python train.py --n_head=7 --head_dim=32 --d_mlp=768 --vocab_size=1024 --norm_eps=1e-06 --weight_decay=0.092 --seq_len=512 --train_tokens=548900000
Each number is 128 + 32 x the weight over its row's rms, rounded and kept within 0 to 255. Layers, rows and columns count from 0. The size above them is the row's rms in percent of the matrix's.

# layer 4 MLP up, 768x224, rms 0.0821, rows 691-695, columns 0-223
size [100  99 100  99 101]
[[102 111 115 115 138  97 121 163 170 115  92 101 153 178  75 111 184 106  95 110  94  49 144 103 138 110 126 146  43 148 171 116 117 206 140 101 160  94 112  88 116 145 151  86 110 153 121 130 137 188 103 136 138 150 145 165 159 122 104  76 109 121 113 112 153  69 133 103 118  91 114 149  95 160 120 111 137 117 117 117 128 172 171 124 110 176 173  88 125 102 197  98 168  75 182 177 108 110 145  96 105 143 104 134 129 130 155 159 181 151 157 125 134  86 126 135 123 127 125 177 159 157  77  60 142 149 132 185 188 137  96 161 107 137 134 102 111 114 136 117 135  95 147  87 130 130  97  97 118  67 159 202 105 161 104 132  86 173  89  98  92 162 135 126 141  86  89  92 121 100 107  77  88  61 152 114 138 125  91 146 113 148 125 131 137 147 127 138  97 173 152 112 189 101 122  87 116 103  93 184 170 115 145 116 128 119 155 141 163 103 109  55 129  20 144 101  99 127 187 149 122  90 110 202]
 [ 60 144 106  84  90 117 134 132  84 112 171 138 110 124 115 132  80 184 190 103 152  56  99 125 150  99 107  94 136  93 115 109  38 116  75  98 106 145 136 112 138 120 199 148 123 196  80  87  74 110 104  90  92 111 105 112 145 142 160  92 131 120 103  91 145 175 100 151  98 160 143 121 133 117 131 147 107 139 161  99  70 116 106 175 130  71 154 115 128 168 130 131 107 106 153 141 119  96 107 112 159 115  82 105  66  82 143 134 128 100 107 109 149 164 133 177 126 142 160 177 107 171 101 198 109  63 144 149 118 187 140  83 167 124 134 113 110 123 141 125 113 110  49 175 108 122 116 130 166 105  99 147 142 194 153 110 130 155 101 134 152 109  71 112 160 130 127 102 180 141 125 139 132 130 125 153  44 130 133 114 142 139 139 143 125  69 145 100 186 110 110 148 135  58 109 149 135 129  45 152  61 135 104 129 136 134 163 150 108 176 135 192 198  88 165 145 131 149 145  95 146 107 143  52]
 [140 159 132 160 144 152 127 124 108 123 158 110 109  99 141 142 172 108 140 178 113 162 132 157 124 140 103  34  98 144 139  98 157 166 147 174 133 184  82 170 187 113 148 145 147 111 129 141 153  93 117 155 151 121 206 116  99 119  91 172 162 143 175 164 189 139 142 137 120 114 122 146 141 127  75 162 137 146 139 135 122  64 150 115 145 124  93 137 104 146 170  98 115 168 134 124 196 174 118 119  48 138 124 164 199 137 175 167  95  97 151 117 123 135 129  77 164  93  97  75 123  89 124 108 149 165  64 176 108 119  88 181  96 139 144 130 145 142 160 134 148 176  95 156 168 154 141 175 115 161 166 100 142 132 112 117 120 146 134 189  86  94 135  84 123 120 173 171  77 116 146  74 182  63  92  82 163  96  96 100  81 159  59 127 107 163  91 142 184 126 151 126 153 142 142 107 104  70 122  78 111  84 132 172 109 182 106 124 172 149 160 145 149 193 157 132 150 121 196 166 109 122 140 112]
 [108 137 115 127  76 161 110  82 144 105 127 156 138 163 184 169 142 169 135 155 122 107  79  79 157 105 118 135 137 139  74 157  73 106 157 130 160 115 100 118 127  73  81 132 144 173 129 109 206 144 113 130 137 161  59 156 185 157  99  75  64  75  89 142 129 121  62 124 158 154 131 123 180 146 165  77 164 129 107 136 141 115 148  81 105 153 142 155  43 112 112 122 124 135  78 127 158  75 138 153 106  79 155 116 112 168 139 127  74 136 100 108  68 139 138  96 120  88 112 165 106 130 156 117 167 161 108 167  77 127 106 110 122 129 121 165 103 125 125 136 153 116 141 143 120 138 134 125 181 130 184 125 149 184 133 127 126 161 114 134 104 123 151 143 115 170 107 126 182 135  76 114 138 130 121 168 178 180 129  37 118 168 117 154  81 117 215  90 154 152 168 138 155 136 105  95  36 150 107 144 113  78 153 141 131 191 176 110 151 154  84 163  87 130 143 179 112 166 108 141 145 144 179  77]
 [133 162 164 106 160 128 167 164 150  91 138 146 165  92 128 155 110 129 159  85  96 123  73 134 101 160 132 142 166  98 176 169 120 131 136 200 145 180 133 152 165 141 118 103 152 136 163  94  77 118 140 126 119 128 188 129 128 110 118 140 163 174 121 136  77 122 118 161  97 155 176 156 157 123  81 133  68 104 185 109  82  77  52 197 164 102 110 191 115  66 109 103 138 188 141 110 175 126  72 144  71 111 105 177 134 123 146 144  85 135  86 150 130 126  78  90  99 114 118 140 140 143 124 104 180  93 163  98 127 134 167 145  86  96 156 129 139 128 186 156 127 107 102 168 122  99 185 128  89 140 172  79 172 153 111 162  83 194 189 146 150 172 200 137 118 128  93 171 155 158 135 130 130 129 112 120 108 144 142 168 164 123  82 109 137 167 153 107 164 125  96 171  80 112 112 156 132 153 146 172 160 182 163 154 184 182 105 165 155 110 138 145 156 184  97  97  76  97 125 138 167 130 122  98]]
# layer 4 MLP down (transposed), 768x224, rms 0.0711, rows 691-695, columns 0-223
size [ 96  97 101 101 105]
[[107 116 129  78 161 123 169 153 144 130 118 150 121 100 133 146  98 155  55 161 136 113  87 136 135 192 123  83 177 170 115 127 119 132 141 139 108 127 102 151 128  85 123  95 175 117 137 171 163 173  70 111 129 152 204 113 125  72  95 142 143 151  89 168  94 101 111 166 149 124 124 123 128 100 144 116 131 136 129 113 128 145  93 136 150  97 107 156 133 154 156 150  87 161 128 126 122 175 198 118 125 161  64 178  97 154  95 106 130 166  96 118 169 152  81  89 137 134  85 117 111 137 150 144 117 124 145 146  78  83 154  89 112 169 156  91 137 102 167  93 102 117  81 108 101 136 146  80 134 158  99 112 147 104 121 205 114 104  63  74 149  79 175 164 146 158 162  88 128 255 155  99 149  64 103 130 144 147 142 129 143  47 121 130 176 182 160 137 129 158 141  92 145 121 140 194 116 106 147 175  85 140 135  67 142 123 172 119 143 128 126 169 170 118 174 189  69 135 111 104 183  82 108 118]
 [125  89 143 137 158 139  90 148 115 134 108 133  97  75 122 125 144 118 132 121 133 135 175  86 145  96  61 146 148 185 173 106 113 181 132  92 135 102 161 130 173  95 153 120 100  89 104 132 112 185 116 145 155 119 140 101 145 114 151 145 112 132  98 119  71  90 215 119 128 125 129 148 170 167 163 141 204 128  82  98 117 169 108  65 160  96  87  80  94  96 176 138 140 131 156 110  57 141 155 116  64 127 136 138 163 102  87  91 112 115 114  99 149 151  99 153 155  94 125 133 138 119 140 148 101  84 152 168 151 100  64 138  95 157  51 135 107 110 136  86 122 101 137  79 119 127 145 149 125 201  98  67 167  51 113 134 154 150 182 168  80 167 159  56 115  89 136 153 103 128 112 167 115 106 112  94 103 147  55 171 175 166 107 144 180 121 157 161  83 116  74 134 115 129  80  88 137 118 171 139 138 149 101 162  70 124  62 140 152 105 120  77 130 135  95  99  92 100 109 172 101 110  95 141]
 [ 84 147 141 123 141  89 175 102 170 102 142 122 200 172  94 102 129 140 129  97 101 133 105 109 103 104 132 182 140  75 136  91  78 140  71 140 190 135 175 176 140 123  97  97 112 140  89  71 128 186 118 175  82 141 115 131 147  48 160 105  64 176 128  83 140 131 106 117 185  96 161 124  78 184 131 125 119 165 120 151 153 155 139  88  84 206 150  85 135 180 131 121 108 125 148 117 136 138 118 147 150  68 164 161 126  57 118 114 145 119 159 152 123 147 168 139 162 102 115 112 167  70 161 145 134 133 180  77  78 138 151 122 113 100 141  84 191 108  80 144 161 164 125 161 180 109 174 159 144 156 142 150 107 163 128 124 116 136 134 131 165  86  89 110 148  90 151 170 174  64 134 173 133 116  92 180 118 101 130  76 141 111 178 128 106 112 102  90  88 170 177 151 145 136 150 180 136 189 124 131 150 121 135 152 132  88 128 208  62 108 156 124 146 160  94 112 105 128 134 121 149 134 167 148]
 [159  88 122 131 148 173 229 136 148 169 143 142  90 115  97  91 156 168 129 122 172  45 211 128 140 127  95 162 179 153 164 139 200 145 103 156 149  93  99 136 126 197 131 127 126  94 124 106  81 151 100 133 108  84  96 104 160 102 142 140 215  98 222 106 165 133 183 108 138  84  67 146 172  96 126 161 113  82 159 142  84 150  44 161 151 105 111  72 156 128  96 117 101 137 153 111  89 119  84 111 134 147 152 141 122 145 162  93 130 156 129 145 105 164 146 103  60  97 119 112 151  84 141 157 144 133 100 149 146 160 175 125 126 202 107  99 140 126 126 152  98  93 104 179 140 130 122 136 110  86 108 109  96  89 138 106 111 158 159 177 130 169 187  62 176  88 168 124 132 122 133  88 114 124 127 119 133 143 143 102  74  66 120 136 171 166 151  99 144 132 126  78 121 139 127 141  99 106  87 142 132 127  83 152 104  76 147 106 105 131 121  88 151 115 128  79 140 115 155 154 118  95  85 119]
 [166 139  77 178 173 126  91 109 126 118 182 133  86 151  89 115 158 127  87 141 125 104 162 176 129 103 107 135 133 121 168  78 170 111 132 168 142 111 108 127 149  74 130  90 124 140 207 119 114 134 113  77 129 119 112  72 117 134 165  67  95 131 179 108 200 147  61 144 134 110 165 112 107 119 112 108 123 108 143 135  73 151 171 135  62  90 105  94 119 139 137 133 147 152  79 185 137 177  88  57 155 176 136 108 131  92 115 152 129 111 108 106 108 123 142  93  89  99 130 127 129  72 134 150  88 168  97  94 149 124 146 132 140 125 125 109 136  86 178 126 155 100 133 149  93  70 131 130 168 134 116  99  91  42 121  89 122 108 148 176 118 148 171 128  98  83 122  97 183 179 165 106 151 118 163 159  78  49  95 123 161  99 113  91 171 157  99  82 136 183 190 143 187 138 170 100 121 142 158 135 134 136 201 147 100  77 133 156 153 164  98 101 139  70  97  66 137 152 164 146 160  99 132  96]]
# layer 4 MLP gate, 768x224, rms 0.0811, rows 692-695, columns 0-223
size [103 100  95 108]
[[123 148  71  98 148 108 122 114 149 128 124  89 141 179 135 158 118 115 136  99 168 106 129  85 115 144 191 124 176 136 141 137  97 134 127 125 134  79 134 102 113 164 154 133 156 150 128 102 126 157 132 118 110 108 102  83 151 131 234  91 140  95 122  95 187 146 150 149 155 161 159 131 106 184 111 161 148 137 103 118 162 129 189 136 103  96 125 117 207 162 140 141 125  92  97 158 160  32 101 144 128 159 138 125  95 163 105 124  97 133 107  97 107 139 174 178  94  78 203 133 126 113 129 127 119  38 145  97 108  99  86 177 113 105  73 164 113 132 155 120 114  88 140 166 117 136 136  84 139  96 141  82 151 164 143 103 101 106 123 175 127 107  96 121 105 166 119 126 165 106 116 137 132  76  95 185 157 101 143 123 184 124 215  84 105 119 139  95 144 111 116 143 137  76 131  85 172 146  52  84 122  96 157 196  80  94 141 139 122 162  88 179 193  83 195 152 144  96 143 113  99 140 135 193]
 [174 118 121 136 128  89 119 141  91  90 135 113 194 121 147 151 160 169 128 126  88 127  89 130 123  90 136 102 183 185 141 160 155 111 130 120  65 102 164  64 139 144  87 105  99 126 127 108 111 113 188 101 108 124 155 126  92 132  88  96 100 175  44  58 110 134  94 135 100  75 109 126 151 157 143  92  99 204 145 112 105 101 110 146 177 132  97  84 201  86 113 156 146 187 141  94 116 126 163 127 121 109 153 112 104 116 101  87 130 124 164 162 209 160 103 157  70 103  50 134 172 155 116 101 100 168 123 138 123  75 114 123  72 173 104 121 156 117 118 132 147 172  97 143 110 140 166 149 131  81 135 182 104 142 173 146 108 168 101  95 146 128  72  84 155 120 122  94 120  72 125 155 112 128  85 125 162 127  88 139  99 205 132 119 152  90 117 148 147 221 139 139  82  92 175 148 136 114 147  88 196  94 156 108 186 140 128 141 136 103 162 148 151  92 163 126 150 169 127 133 129 129  84 165]
 [ 92 151 156  85 120 136 123  78  96 109 117 123  69 110 122 104 105  91 160 129 163 139  69 144  88 124 138 107 105  77 138 100 114 137 113  94 138 187 156 113 195 152  86 142 121 117 110  96 101 119 110 100 129 139  95 111  85  97 109  76 136 156 113 187  58 148 108 129 146 138 131  93 140 167 155 149 153 129 140 135 171 116 182 103 108 117  95 113 133 178 107 177 120  88 190  51 135 127 143 154 132 143 126  92 129 120 133 148 170  84 159  82  96  87  88 167 117 147 142  76 145 127 146 165 153 114 132 145  97 142  99 140 117  99  41 156 126  52 178 148 181  77  86 128 114 146 151  39 103 152  59 127  86 129 174 121 163  97 173 153 136 171 141 164 172 193 101 145 100 148 114 114 122 144 171 151 161 102 121 202 152 129 176  89 170  52  90 187 106 152 132 110  71 156 103 107 188  87 124 141 143 128 177 130 129 165 102 109 106 100 157 137  77 145  95 132 100 119 106 113 143 161 128 137]
 [157  56 101 127  67  88 115 148 144 189 132 132 116 186 138 108 120 124 119 150 172  80 118 141 107  76 124 110 124 151 133  80 111 135  94 154  62 152 159 123 118  97  99 179 162 208 130 102 145 143 111 123 120 146 115 147 104 110 140 164 163 159 134 115  78 162 163 121 126 137  95 127 132 132 136 104  89 192 155 173 131 148  94 169 129 101 126 125 121 139 140 118 116 192 200 102 102 138 144  81 138 109  95 152  94 212 110 138 137 168 125 102 170  77 131 129 140 155 133 145 147 152  88 107  79 142 120 117  53 128  86 162  55 126 152 103  78 118  90 144 183  59  72 119 173 106 143 122 138 109 176  83 164 112 120 152  88 134 126 138 100 146 115 155 143 122  95  89 119  74 118  77 111 140 125 135 139 127 125 175 112 125 146 210 112 151  87  89 156 108 104 113 174 160 139 108 167 140  90 111 140 112 159 161 109 153 133 152 125 153 121 109 108  61 213  87  92 176 131 145 162 240 105 149]]